Each number is 500 + 50 x the weight over its row's rms, rounded and kept within 0 to 999. Layers, rows and columns count from 0. Numbers have three digits each. The size before them is the row's rms in percent of the matrix's.

# q: layer 7 attention query, 128x64, rms 0.151, rows 0-115, columns 0-31
# k: layer 7 attention key, 128x64, rms 0.149, rows 0-115, columns 0-31
# v: layer 7 attention value, 128x64, rms 0.0948, rows 0-63, columns 0-31
# o: layer 7 attention output (transposed), 128x64, rms 0.0551, rows 0-63, columns 0-31
q0 099:523460480490569445544476576378504481476473476560496578508474415484533514548538493544578519504555
k0 096:523401511536556630563468473520509477609429506500539537585506474473559538430497586522513495483449
q1 091:562503442482540529445495494474391532457515605590433607483446488459483437528479414474492495454513
k1 091:543451577539504431525388605491443551419515501473424530476571509509489536521531427575563458542485
q2 093:560557457504429395543416518397547442483486590557527488519537499461479514399561508592527495546523
k2 088:628485501448575508417516515513493504476418607554538560521484435479384531516542530433414562533518
q3 094:465465559474531539505516508514561541503490433502525594438513486456531513553566473550523516477516
k3 095:526532447485470604497527486522488546525614493452606513538484482503489503423465570422510544466520
q4 100:549532513461488560536504579414575603540455412512477553436433526519478463532576442392527516485507
k4 088:548465536399439476525531520511525473583507469477473587501501552425520554466536605492533505488437
q5 072:442449459460501424492488544540508435557496534527469525476464558371508544512481517510523534489504
k5 075:533569504536455609525448376484535512476518565526528605562458445490503406532521449462461514488400
q6 103:592444543478411553473523489566514537481553511513500561572456499506555500498485559453570514466529
k6 098:531588537419425531486514466578498538505576518453565446499437399476435469533409505467549466499522
q7 093:472422538436542454510515532562522483517377454541476518531432396528481468584422443628545462568469
k7 092:584493548544541507504494658519505523528545468443469464616496414529508546466448489529458471492518
q8 096:522603532453454458496512421534413474486535424453499454485567504395463461495576560417402500484487
k8 093:583455542466419415515611491603473533515526511493502531460452548537457469482591452457424480531493
q9 087:482429550507643496498572398533508537510472448531469509540549550525502472457429480422455457563564
k9 087:478495500480508460514399523554461561455483487451571582512479538549547557568547470516472534514473
q10 101:576519587440568462458486592520472457584411469494424527508482573507506467512571525490565492569548
k10 097:589446514569409555536521539534496504566493477469482494566437421440486535480589576458558489497494
q11 094:462479472490489409491536537536502511556551499501450485519561582397488544562430552515458404574489
k11 099:400568504562515427468542446532573560495547519533481472558474559528488533587468477408460506486433
q12 083:479554460376456543555593465509514425470558464505528543481522505484448459530414501440528551468523
k12 095:604572561479539441439557443581436441456633510478517516518456490507468501535488458403503534532444
q13 093:450514589469439563512498402539499528437561482497479450504504475505519437426515526630463515524484
k13 090:536476542532536530402435541473418551595524490489643516527507484555429511473531513471435526409474
q14 087:426522503438457561506489450551512418605468597382551484481467562514498489512430496544506464569528
k14 085:469542514542526417482508526413482463393538475442418400432452422549448453511464563489504584558454
q15 080:502524455496452490570470460622428450482444431435499537467490484508475541651529446476520465475507
k15 089:517428496489490494548632538532484447475604512511450488467471446493609500425508455495492439581517
q16 078:476581529453494465595528491495485547434476514512407482569570502483489463455544495412429477537629
k16 086:523425528533572459538456497593515579553553562532421476523485570466529576514599484457441481449499
q17 091:409521458458552585426574580492519534564413422487567521511507526461488425633512493486451429467446
k17 093:533533450462436471448620440577499540433574491521512482551496527476507456504519486573474507496545
q18 081:609443479469465479467513588478467499480621470492458505470432473450463461501424574574577548424448
k18 083:512554573476529486482458576516510392505437467535624538527475531469428457502444479536514435412443
q19 093:520475604449533438579459471490502481565460468475475537502589510536465570501488456502527525514496
k19 089:515511518446568512535505436492481406480462562484351524540478462590492498480518469470584545566490
q20 077:478422495445571483520587591484508500498573577527489586511493471515511554448458471488568545419449
k20 078:475547548557469580546507421510513483432495413396518469614477510521491524464461451480586509486459
q21 080:490468548524458554465503456398461562453461494527523509510558379463459563520602437477527555518530
k21 076:542388493454506507480388396495540537586548537481477447521593578569478518456490529448511544479448
q22 084:517443431493523542474477499497534427505544644474503558542593523554460515452554563488510578347464
k22 081:495479487471499526467510334522559403398474592491548507444469460609503448591568463481572579505506
q23 094:486495499488416398491453457515486541574486537412481489436471431486509455505453415627469492541525
k23 092:528474564478540437491455619496474552476516490499410472585556520497469448455538466485340506449518
q24 094:503497513507425494423416531546484545515433496459547501551475443623439456507498518563497433557512
k24 096:521427565445424513456568586515481553477518462509503457527517470628522465532423522510441543473573
q25 087:447462510495469450527606441668538490444467507483477455487505538460492512479510456429581511498512
k25 091:520552508512546471433529461566520547515530435430502531485551470476509546508551425301445497502541
q26 094:541440526469478497433455449520576546574475493553540509509571426590495408510521498478444476425467
k26 091:541527526442457395531495549528433534489534541432458477520552502661474412549520460497533495527590
q27 107:449499608494586428520514575432487511471521443602446600539482553486539500516468517467475500530508
k27 106:533461575557548544607527493551482600470499469467416597525450539439546568415498485542481515473515
q28 092:392396468499490499495429502454500515462549475518593490518515464492568486546412451553444469474432
k28 097:481513502513543487491521547471515533442608532526527571498512517504552483483466375534415579477477
q29 097:444455516459515532481506443559463527486436488565513474583527451567501460555447516617464393573569
k29 100:487459542554557513487437519488404580544578547528473457571552462591469497568557477529426424510536
q30 084:526456430508457542391551515424467471523475598467514501412511513468399493528534581512505537431535
k30 088:528535481490482409432413498477506474447557519486485458480557611475473421581554517487538538422509
q31 095:532487477487517517480533533534431439646474512542495469467465526572494362568508519477473449474513
k31 092:513551569478492462562587585469457522584484429490384471459478520573567411571562467547521483517558
q32 078:562567543477516467518544519460550475575462480531487508439472522468450440522532464492519586456476
k32 077:548483568504446406557493525487537442482476532397453471564457502568529488506493502556530477581486
q33 101:469556478540521455475495502519482453422457591537468568502559573484459521518514542459477497475490
k33 096:449454430569522440533505456534547506367522550467510533421536463576507525542488501510523504527565
q34 091:534516491517502483567561542489502481447379496510527444456563581499407519505542473536484507407593
k34 084:491474438517476548483503446457545436464482509546540531513496521492540477596620421535490496473599
q35 073:501427581504433518483558498586488518412585484461410493503477527518485467556508485514563545391501
k35 078:522494537501601534455486527499450491506492475439513565515494484470586473485507367540585415449512
q36 089:509410461502538537455522518525481580551454532454524551502463482441471530461550514517564436512491
k36 101:453553476490403500481418551505516477431500512512569393488519537532437483446468547516515502481488
q37 091:488588542459390530557526468495528550445458412526421536479474495425395437552617476460514465500499
k37 101:639407555493531525495560546511435533519515487470434496466468553533530498435495498513558457510484
q38 115:515442497485565493546494529464503487485486462549461537501454546401520548498544478523568453547480
k38 106:495467476564489651554502490459586484538492476544576538490498475433412558466534527455512534464454
q39 083:436508413546579492481528423480515423558576508508479447535506515538550462468537442538497513541447
k39 086:482437526528540567514527475423515515483440445519544526526475533539521546468604460496461515518410
q40 095:505488502449401588507448612470570516509473534415439582527489548524425523467451591561460569450503
k40 087:565470550500482583474464412484534458410482533572435518487373505490506439615478565552534531421472
q41 084:478493511449609529526501587569450506496441466511461571498476474533583500584427443455459612483545
k41 083:429461545533503486594474506535539527570472447451465622517468431508685577520475518546503477534454
q42 086:517560537494554546508465463455525509476387408550548507544429421471474495469480428423528489541545
k42 088:545378533465487466503451497540528485515445493528540526495552490457518544484458562570478582497511
q43 089:584573445538496472479470470586455461564452550501458475418503554509483468438577529370530554443527
k43 088:553487498470405497573459486485437482507458487522449567453522525490551447535628501413545434535494
q44 083:518524482479444641503520419466451509439438498547488545429434490398393539604521527511525499479582
k44 097:514452465519477454442399504467431492499606561443521459480540496512499463553442579501568517496481
q45 099:496505512529461445598482552491479530543452484484474547525543591362496623482553547495468496545435
k45 101:503520459492452530528553421509562523442456545556440500486384512442545555461443510492502524522478
q46 087:478424433465485545416466535519521596461558554544469599563384430419536510518492525467552508487459
k46 081:515557546407541543450415479569516587509501545508525596491560458424457510481402531497501468459416
q47 079:494492583488538479537487582412572481520443490552419492530439463495483495455499457584547527621452
k47 082:608472557500555557440479533499568555620444470471483496587473531462495579442495588475491607467443
q48 084:457457543564485454429488498467457550463561506417487466507567547477563457435588513465570522470467
k48 082:526433479536473548439483473535421562473435461435526529523480534516552504390560448434502492493439
q49 080:516594438504461468535452492455507477539503496405527374497543475432490506516548422514502484607502
k49 075:474417487535571401510509581432534461501461535536493414526516575466500510444554523472466478574394
q50 097:459475502421506424533558598490569452474555523484506396516521543494490447491536569487481542467489
k50 098:508586534543498434503536568495564494508465457400578553544411548539506462496537457429465539434425
q51 088:531571511553481528450483527603510543442487584516367483528505515488483542545562512439472574484504
k51 080:476513457534471482504427494488595582546518554468412445440507505484557538509459542503618414493492
q52 074:522512522494493578539502496412454541491504530522470569520489495469486492458600583567384528471507
k52 085:533528465441453586462434472510465545561446564541546534531418467491485503514514572607507519445472
q53 087:474543512494483498463540530394481490476501506481474443489520477475476493562459416562428487486534
k53 093:439429512575601410457472494442530527491432430511430505553540542430476551505575478617494496437465
q54 089:525577561473517558555474485531404493497441508554497620495578479533493506483485454506386504465537
k54 081:508494512517429439473478445574459538518516495587484497516451415582513606531472541524538591486533
q55 105:488544472498535478509492457482590518570502506489508541472537572565391494442543528460515420475439
k55 103:509525482472458503500554478461424415337477508496452482484523559585437474477537519488597525534522
q56 079:464415515430489482471510519519497438523510511401474542616468369475488486499527484548547557511478
k56 081:591477571463588526483491493591553433491418561495519438461468444543483450368509480599465498520486
q57 091:492587550593557474489483451515473584454439445488552381534539508558438522356546513469522466549440
k57 082:468442428483431513463469546463428473452381470540490488530582550535499578450485483527522452520563
q58 098:529448387532498473485411482545510490573418580488525494460456508404563571438542552460496535452492
k58 118:449539433484403538525472474476564492498390529508539542399517432518487408567478559471467540497545
q59 088:604545456491487545486430508496504467455572567505413435572568478469461443424529517516487601498488
k59 093:521517515478570465439397540511557478494475631557576471507478532571481473587516478483563534471451
q60 086:544544465549450319540470457484519549518535471440495492439523479501526486507478417436470518442557
k60 096:478470527518478408570483563511477480453399484506400523516497536489594501457502431521464441532489
q61 096:503444501491451425472627450464498503561489501542536505425577436541528514526498416519481431489501
k61 103:529505483501554452518585500500435530499455342427483474513548519488438520475525444509505448506581
q62 079:451453501483465457514508501497533480476506519531489510569470446398501525513557562549504379513517
k62 076:532512490579547585489542486523525558540482511542525396482488502429427464416482520537494504401547
q63 092:477425474519508417486537628433506571459530528553452495555546464467546497549632482544505430518526
k63 096:472472482518588531499528541543547621570453482482555503574505561495522556427541493476474438442486
v0 060:498506510402496504517557460441451424559470474490565587500569501502494433487570529541436449470425
o0 049:463520534444573480530478422493510544604478457426459540486478410455433543573473513455545486554555
v1 025:525547545463525567549529447507527479401502604483492525478463527531486440460462533572517471441462
o1 021:494496458487458414530530442460594480458447471612492504544571473458528537492555498469584472566533
v2 114:425476561504408509529540474488546417549468543564514530494540519492541561486528518500437471524638
o2 108:554464440462437426495465486479574547554544469451544509608518442513551415448547539457540587525488
v3 110:479494469555546551555588482582416479509507512501474496576588567566509501474496565543453543429387
o3 115:502392501423472449486546483503493518509442408478575539577466442473493558515518475621444468378492
v4 106:454409435634445534473455512455501448546463521490528499485604491433535572552543451498490492415557
o4 095:521420588500536481449516457486480558546566573459500587514416519582444527415488501511518615426398
v5 177:433407589528464473451550490514482491628471417421492401461500498515565489528485466455568495508557
o5 181:529472516487513636422402436436529435501546555471577563488452479514458525447538552490469591500427
v6 023:475514570536548508500465427485420537428490492520489502527457572575537468394464556543523544463434
o6 019:545470537547491488510492424521487507494474493540435486548552420475481627454528461594538412450607
v7 148:388518452491554520524498495596484467441582426512459493513520518507503538471457528477594506459462
o7 141:534470557472477481533480567460460512456412514510509552455498456455532415550587461614442504425479
v8 148:529447498504490450594432467498433504491532513472434524538581522410536557597426552546461543548499
o8 145:457514471520445497580548467508501570479604570455576457460469414544415446504512462453529384466469
v9 084:486542434599516555471538519510441443440529480569636519459538522490471504453549552488580480435449
o9 080:534467523474485476511535498486453538584463571588433553581430501492513586452539402553494501433514
v10 021:526527544517455462587522504506468382492509448502552533437512523467398559559486401481576542530548
o10 015:516535477500526518515543496438492494537562588472408477568427469528399399558503576531474478533477
v11 025:530488495395460443472454538518502499488534457437509517517491435451471474527552578476474478586469
o11 022:426514480476561574579514554443488518576428425424476548488450542466560460610603553459458472504545
v12 126:535520437569425420405469539423408567480557585576392466607557453488565548488520509564503556518488
o12 129:577503462491426446447446590554545545570573560491515490580477522548493554425372528496466482457433
v13 033:553561476394545575509572445553511470496493512521430500513608505505546472500562501534543464469514
o13 031:329536486448478484494486547535541547506578538564580608487437465466603522467467525508498513483473
v14 122:508424510525448510527557529509517438555487574446492514449494529572442446538403541568473470445508
o14 121:518477470466555498473543397444520460541446503636569484559557520484467527484556562390512598451454
v15 099:559550494456470545533594470554449467559502390508549553524455426504486442486490487503586520539478
o15 098:496557493509467462503416488418522487494533514521370485560584498430529499558531443475383442562555
v16 115:577443482529528537533446503473472502546419485553479580478552441536468512527506471445531489520552
o16 112:442532481471440478468527501476517460418556531463626471474554585518496524514467541482524571466537
v17 097:435565504447555524542558465511540442496466529565533461408427587581485495519491514594468507417501
o17 091:489482458494487505501533396455541545490506493505479610528554407463549430536506496500531522571558
v18 163:545575475449524500589519513442461421501446541408556502503532492519460464443504452561480431468457
o18 160:402541494439600508474576450521534484555512467508482519451510430446465505581423594408502407525601
v19 110:465541492435611500584511473570566493450470519529458467486409604592481484504443474465514542456463
o19 102:463513509519509511515549437506484480425514446463557529406548430419526414547461501568509476519597
v20 024:482506505391606565501507455477504516496463591492462567586504547580532460525478537598420507406434
o20 023:446483469484433414469491460577530553455563489573515557427549434478482520401421450484547468478518
v21 129:565514487500506461483527482560581581466530569646477491525367508564445548561463597450488520532469
o21 134:512544449587484488512524473468517523489503487490505431497562572414544448461534406494452492508613
v22 171:509497505422492544490555430566558496489515467494441520510559473473552395498442568452540459482496
o22 155:520489522521407424550410549472526454405517437552488530478549515437538510472552478466516487543495
v23 026:463496472534490524493523486518603429526507561406441391467488483475471529509444381472545473496588
o23 022:533539512489481516485524548463571410445473540598589466508495508520491443463519524443499538557374
v24 144:513644479555466489501537515523468422414525540547485478445521471428474554428539525466516475512548
o24 140:476434402394423474464516593493518548503484536498539507601501560570599413520505518524474514488481
v25 059:562494478628398485476552514458459505476549477589549533466600424459499542482567482528515438476534
o25 046:544501525484530393436465534481541553581587554546443485632458587544491586487498563505464530484432
v26 032:596482478487461517568479450539500588383511434590477514456478541491525462511511448506479519499577
o26 029:420495513548504478503479502528409501402543499481465423491529588528499451584493526533520512505561
v27 151:434434523527447465442441501467578496596515454420585570474503431511472479516427534458450459505511
o27 145:615493540533551478508522430403509434540463467512445506477602579512446539453615559421506594522469
v28 018:463515519469582509459497417490452510443471542460487504541527524556524492431573572564488442462381
o28 015:424499443470529602514534522477529512515416510512560531546436448484496530565511439504527360478550
v29 128:553483431557485499510583434497511569570476424481602437393550475473502538493480473535444445537495
o29 136:518451515478555473388527437472526517448641492451492551524443591530478531566571496551515461530469
v30 123:494533490487484463433445549438524461489513464521535566459568437496499437496623615491537385528406
o30 128:469589428478497526588509569427520548567452545502512481511542559466537619457553514450511496434586
v31 115:570485480537577507494461485470542578466512637498520496565480493553476483552475432502486514470433
o31 111:436519567508501473365547509552568423498622442559525524459492527400460480471476546479492516562547
v32 136:468442474481477542463481571541707493443461533461500498633476512498500450460533474456626513505532
o32 132:485550563538556420515495520518414457555439540563419481409455557462535458434538486518429516456531
v33 145:558438479509415506502476551577528456507455555376471466499348487424462455578464497437482579476454
o33 145:458435456547507567573527446474517523560544488524441467495604562469525437428489461449441475473488
v34 124:605542358484497470476485508454527599478592639505497479563558421522441574525473408572479520463557
o34 114:456531584489567465447528639529612573515503484514433512500433565492509459490425549408464453538421
v35 032:504511466609521524479445466508550579533502445515485440492579545558555494418468422495573516478589
o35 023:516491546513489447410527457507495417424564592551565465508531536556519609447483531557533492438501
v36 031:538525551482517593598611437571549411436501542542507513431464551493444485533510420519538470477556
o36 023:413517480508481471513534470452483463451523512576544462541465464509473397509541429535579519564447
v37 019:487500520438488592489541470529520417588561518504469377455487488405560457491527491453504497504570
o37 019:497499580454484466447437500627530481500529493535461544464514420448584536446573499475479629527486
v38 111:478495455590512511479451475516533578439457501471534583620495433544541484505475385392511579465454
o38 113:530436602585484459450525507469489466502564515567492480436580535461456494417477526566441557514401
v39 033:494479492519390442467519608478533435502528479512519458445521433380442515559525537456540418573510
o39 030:562506487487511498543528571464513487556436490479470459505446569508492407602554559428436524563462
v40 027:459503532508522496573524528516400481468516497525555556457408523540421534477451476543497573409418
o40 025:577457482495498450537507451494474531510509486499379483531554457517442519491466413565516412486535
v41 022:435509489520534493491409443517538530492424487405424376486532573496564464421450445416529525531538
o41 016:515489548530523587548552565574426394428441562536548435420531486478497502551510551543519433437522
v42 125:505423457545546517426462508445532462637500523453456537548596418513473512617456551525531476409488
o42 136:486533597555577525519486510401503505490420507509486538444473492507472597427477452383457543463468
v43 147:555492431450485491494578447556347544519487482543474469453484515558486466495480528557458551475432
o43 145:472432503467547576494472418469502514558480504448548512529484492489478521576462480546535502498477
v44 022:558497551591490514580471488482565527468583518515597466455401522520403516510450506546527472524507
o44 025:528480470525538526497577400398517417472425532508462375554548540534419468543576450459541471561541
v45 024:557486533532479453511499526495507434486517538462491504487544464449408543617502578499515464550481
o45 020:494504458539510501554600577428606538577484501493483574566419544478546440572620560455466442552530
v46 121:508499463512471484427520465497440515565512435502620567506614458505532488487582465469442534524557
o46 109:571482609501471507521435554478556559612483448420416563564453489484446549500554543495446514525453
v47 146:429497573563566525583582479552446417461457450493464471450447551508489450517499615508493462464372
o47 152:487416421405514529487470449423461470492530459558568496551541395528550525545498420564558441517538
v48 053:537463538560474550537566502516503483492560527551483484465521466475516574523511462555512452489560
o48 040:478545500486504452452458532532544515495639506613533495586448485532527524430515489499520535480388
v49 146:522518483440497490466560539479492502535541456464452453421594480531531469504514495665513490474451
o49 151:445521465413516518511443557526561551474465542564495582505498517529500583596509575400396474482449
v50 142:554487433361534518529387599510554535463599464527507522545444484557475439459503467498613561531481
o50 134:497620478493441473613530563560489453491499451484445515469551554441576468515445524525520464495544
v51 044:517467503505479486529537443526428570501433306527495463409497550558520416490456476491569518476467
o51 044:451470465488512561464512374446440475426547617460559453474511531560460600546465504558527487478522
v52 025:491499446533500514523550562466440561473485557635530584508448502557523519487484519539399535429446
o52 021:601462523508463409469443484579477580497572453503469494503612529527486517441370453528507566507496
v53 150:493568509570540441513527497538465398535489500499429553538550482508518544509500490414495571547495
o53 141:523459487459511550492466526415495535488472477394574476529502464478526466544453539579386566450453
v54 017:562503560506504540519550458517497575478516423631502575522432501575523448482489521547505524530497
o54 016:460513496558514425472492374494450543487610489481469472496554554521542546429520451592556541495566
v55 109:527585437445527581553603439549413476434513469509521461482582552487521431397557485588545489421473
o55 093:411456540425498456496468525550473533502473514536444568548418426482528528595493468566517400499507
v56 024:504493534359483562522595501517523388563479524533509460421433473414458466593528482457480473521507
o56 020:422506441430452531470477482560507512482572550523532531440484462475534442450514456451502638539444
v57 059:553474422605544443480417524486603523474505550461471510533471469536460546544395472491488518542563
o57 061:527568523554520484430597515507536476525552489546586469463518547524490461451457539419512482470480
v58 026:481535505623422426543560558474444504406466461576546588472516481550446537448438468499541515451416
o58 025:612488446496520402481540455450502547559561567513475450579533555560434540491408543578491464487461
v59 130:483588527524496506490479452517453472407498529479516565479545551484496457485444452462552595514573
o59 136:487463509505442514567483601460510550493478569575456428549460417509536486466522505527538474511452
v60 136:539460465458483535469521472492610567562543579443447441570472436484467479530474530631455457413546
o60 144:491500554542541429465501479450526459500424435524450547531517555557528452468511465403543489589407
v61 034:517494545617533555520516440522561483477543561557483449495461529512515551428505420486497497489591
o61 027:512518572546500440409497494558486435478562483570534427554521471497505491404534449557529528487492
v62 107:556516538472518485499530426552574575447403518527471452475515612510479445484514571497417475530533
o62 109:406461459537490495487603436543460493483444480447634433441458526542476461544578506520559425481623
v63 126:457537498511512500518557511525414479432374491455414494532494475487545443444515519438548489529544
o63 135:507451454468425532420411607481480455435517544568536466488552516452538427573442554539452477532558
q64 105:494468454493348525460539521539534533515446451488410476497508485452463506571463486575481534456485
k64 109:516496517494458517491472592489546556481442492428459502583458515499586509546489601448476521483467
q65 097:481521410525555492390545520391548469418514405456509538540563405498440467452507560418537499535500
k65 096:392507518495525424485460605501503473444448559551578491553477457545441519503515501448499532553487
q66 106:512471588417562521496459492555474458382541529548517462511439541495503490438542546498452451487512
k66 107:463477454497554482479534551448455488424545392553451532529482502453456551402563519472542521448504
q67 115:508543501616483564430498440370499444492469534579549493437621452554514480528510502539514489466481
k67 114:536508542568458568411437507471438478429470523530528440453507539615540419569537487513468500537495
q68 116:571450597435496512524538510562511504517518570546430535498443414634489508488518534587503475494568
k68 112:563492585553442486481499495529472465510479566509431579409429573544486560514493513612557471500489
q69 109:539582387444545514535599413498525399515500482467452538533475539543553539444516435488509518557509
k69 102:490435455492566444521451452514542446622513448451528468526526496517537587475416545495548501573474
q70 109:471548534570504598465464461474510507466530461595545405489556539518485491467508496474509566548551
k70 109:448530497530590612502434446485474552466565524587564422533513526584532479501471543423539501572438
q71 118:482514462520566524458453505555483533516483551540417544577527595480500504542510467433587564508456
k71 120:520481487460558583505430452533470445619528544515443471507604540448449459475479526454563544488454
q72 102:447502491382467534466588475456486587419493495489571408431576545587454509514527489536576564466570
k72 107:457474550471514471397529501420454495453443472490514413436481586501507509532602553542581448561559
q73 128:448455434595457529426478476528554563496503673441490441499464563536474429475493528560530492519467
k73 125:507454471424497490428457506536560525455547563400482468423633523495612453456509486577470462491391
q74 112:479515511436500543487476533470568523561473507460544452427534569449393493503412486555536497505455
k74 117:478569478428487416533467506523513555492594523462398477471547453535506424509460484530502454497462
q75 117:374455470467499459414589571554594495478452555534512539560403575531469459427522481493418466464415
k75 120:430502496486452428426533529515612512456479489422539512514514571444470529368492533462435525471448
q76 105:539440476494452429500488571477493446529427444539519524546506466642565541557479536462530580492494
k76 103:447513489586430441546543527499476412549486474439508451522455523593517552450493479475607497511471
q77 106:494559543523444425492504568485492541547499460547445506514430514317399470559473595543503418591470
k77 107:488584467500494487497472532537519651516505464473500527531477419430467474506449550561446468536444
q78 107:449516398508633458445492567473502452553538451505431570497486383567458482455481526483530462505484
k78 108:448536498551520475458509533564559435522483581437465623467562410556584421515505421539459527599431
q79 115:572458537519511518514553576431517440463488538587469494600574453442459477424569409531543491589537
k79 112:608463534523480551508479494422484482455464578479444506552556485528391464439535484556510536546506
q80 107:487512521482502462527474407576474483511536528538609434524515518437408497490447566472476459522521
k80 108:570529469447442472475483498527499535436576525466529509567522558491429463534479488422479521510518
q81 104:526420490429517520480430603525426469548515516486514622503494457590552509584533497337581449511492
k81 104:481459584462429469466517526546503443551506505548447577521568503503462557505604466390541462466513
q82 092:503480558532507495545491409480521428460465538624405507561467497481530507500532444474495471560447
k82 100:512489526521490518583479440471470416552504438506442508428444489528469482429472457513545491580495
q83 097:486529418436451466490455556538583506523489468420491506449547475480408475464493397427564534505516
k83 098:436551529523526416589524518598582484526532536478480435532558477488496456538496431403535537554440
q84 112:487491501471458589566522482491456589496422415474544512626507484603501510529546565561431461602474
k84 117:528549513478392509468488404553473463508526550496662524466494422556468484517558585480564560456453
q85 120:457458588509510544573628466426505485521367409613570502488511526506444534490553527516346529524484
k85 115:508632482532482486530519405453495489495491469520507505469453474609413460426503550449460561502525
q86 099:559397519462414460475494498571422419561509508622566457464464462527444504510528554534437478513583
k86 100:506533492527451480417588560498539516483468460487395473582501528525475490445505566500376458511548
q87 106:462596585465442471464492587569474493553531544498492462466507401548414524513532486462455406588443
k87 109:489493521583494488512470604545514579480508541474497563477551489509486526460565448433447427523470
q88 103:475478485522467436492473565525511445483479495542551507507404491441532552617478533536433508466500
k88 103:555578473554445509468456544486514522468484466367522485554443538447587475497417502533481603435510
q89 117:376512489454497517484497500441445455422498489443463536571532455495499494498535512500557452624477
k89 117:414437553514448449418457405552515525372448495561539552476485472500554481477510444507520555648525
q90 096:483542539483481615432487481386567577461502543512463465493541467416593426516432541564545508549438
k90 094:448506496491514551459488502488387569497533526522545471394421511472493402610450421547523503605450
q91 102:404501510521476512477581516408591488482539484462473449554529511539484572438480479510555532504568
k91 097:400492528469450476511437496410529533465523532460548494518457504616532568465439503566611488529530
q92 113:563574477547502541447502513545393476548438451542498484507545505488483574408515605508466476632460
k92 118:522518416517516639436495508532475494482481518486594509465459447487378558513506641468518460562430
q93 099:540496511424461480523635506484606480563548510460494503442416483523424544459448475421451480445549
k93 098:451502520505448468604539606496573580583476495471486497477437521552492533550407508517519393456540
q94 110:535504536472532585576421555503536471397496600440518412449510497486438459483561567499529487502428
k94 098:539553480486500452553437523544462500379613565550516440395559523471508509484494509512520519479454
q95 114:516454542564541488534456567447477449460534539512501391426572452528482531499432593528501509460511
k95 115:490515552458450499543497522516389467382504604479377472502474462590562507489488537643547491500534
q96 114:507468548509406471482398473431489488586456616611467500591519479579402496506566417426517509549487
k96 124:448498522552473546512428499493543523576401441506360412486554517555506493447568462542460480499466
q97 114:516471452487502512409634507455492455424492516438507549503444460392486538617531492454508534513485
k97 109:536444505494543424502446590507452590488398458443527507611438529491536549453439465430521529537528
q98 125:458512585499643475535541458477578562483551544479624496421491608484438464487506430459413416490479
k98 125:486489572448536421606533442553511591470585475532493498485521580474491504430538443457450454471471
q99 119:515555495500444526563529458495472462468363421519428494445472613503469500587450530553566576452479
k99 108:559548438476540424517442450431475391510446493515424500443460490503563494544436566498588491507518
q100 118:453446531493503470496558473495557596491566547426573506548557445496463575520624498424518540491469
k100 103:467475532494534503529523496491532585515532461484595466451513529546406542431571440484548521491534
q101 109:526466555509448392553516431546582511487505506500470555544503463513501471580555538472554568547565
k101 111:479433550594441464540437443566535538494531565586485450478524473536467456545428499493625536480563
q102 103:508463500544513533472556549501449452440530475437407418484540471475596536524520519582506400613491
k102 105:486527547551502546518462568485414534459466529483491508550461486444602561428477543546506462549509
q103 096:458494477549537534433449473445518534525489618431552474422496494467424450583592509421486485494558
k103 103:544524515486449442458428524584487514493561519501527446498566443512422411594539453414478482496535
q104 099:533451480474563464512598451486428448440494537515402438466477524592488475465484536454495480517511
k104 100:455511503579506460560588519496472441586474527547431521431500516521545492454489474488540437570522
q105 115:533529484501485494431555464441440506386541539483476530512596426494497467610567551573496514504497
k105 121:544419552510586433444514517541378510492490468490526490616532448603469540525538506494498512587511
q106 124:560453541467506439496456538479529443476553543533509495493507443531516570593503587460501524409464
k106 116:563399509428411451509492553502515484514540550497412515516431512580452546515499539540547523479526
q107 092:512458496455548600528550524498512488548414500524534536414529574578474388528518479508521512387494
k107 093:553511489484622505425509496437528427513464488494452546463544531483581407520578524463486522460426
q108 108:520478548382601584612500545522446480484476550465482449440451529498472501533540543563444469399580
k108 095:620571518485483482473489572457435471475535483479474565487471531403527527586478573531460528432575
q109 091:449493523638495433484533605577465522610534498482433514446496415502435537438636518518484413486503
k109 086:540580514565519522483502541540605537488514511469498631506568398521495513386595514508458503471434
q110 106:568678532507532429486468504528505463525467505491492486460540480516403499475573505547528403589431
k110 106:566562479568570425489454535570474453480505529445521488470510443448398547494577499501524477564398
q111 122:623444466425532506448514404530500466474497602494446447478508536506540498459476508521499401552501
k111 125:493465432554480518433604462578479541522518518461490442482550581439559562548476496463478412553455
q112 109:496500508529483516421443452424490523420463523494565487494504567458518506521404488485479474549506
k112 101:406439410541513524506515470503432609399500406449532463530534534537583525575488387447517422489496
q113 106:535627489416443553551479465405549447540426513417437490563544492595422466500457456490512489530487
k113 109:462446470547493479525404574445486438513480449430556492460468439544542520606564493477560477501449
q114 097:614504551507532430486498412444472554484531491495527513615520386487471514555437516596445469555547
k114 100:501473525556463425562510508558331534529480463508484462569449482547474500451493446600474502442543
q115 110:442510453508478515479436471401511477466393416521592531583564491584453520483446509462495491449459
k115 104:400507449478406451457511455501535449396405505483567465488514584564575500512508465465446552452517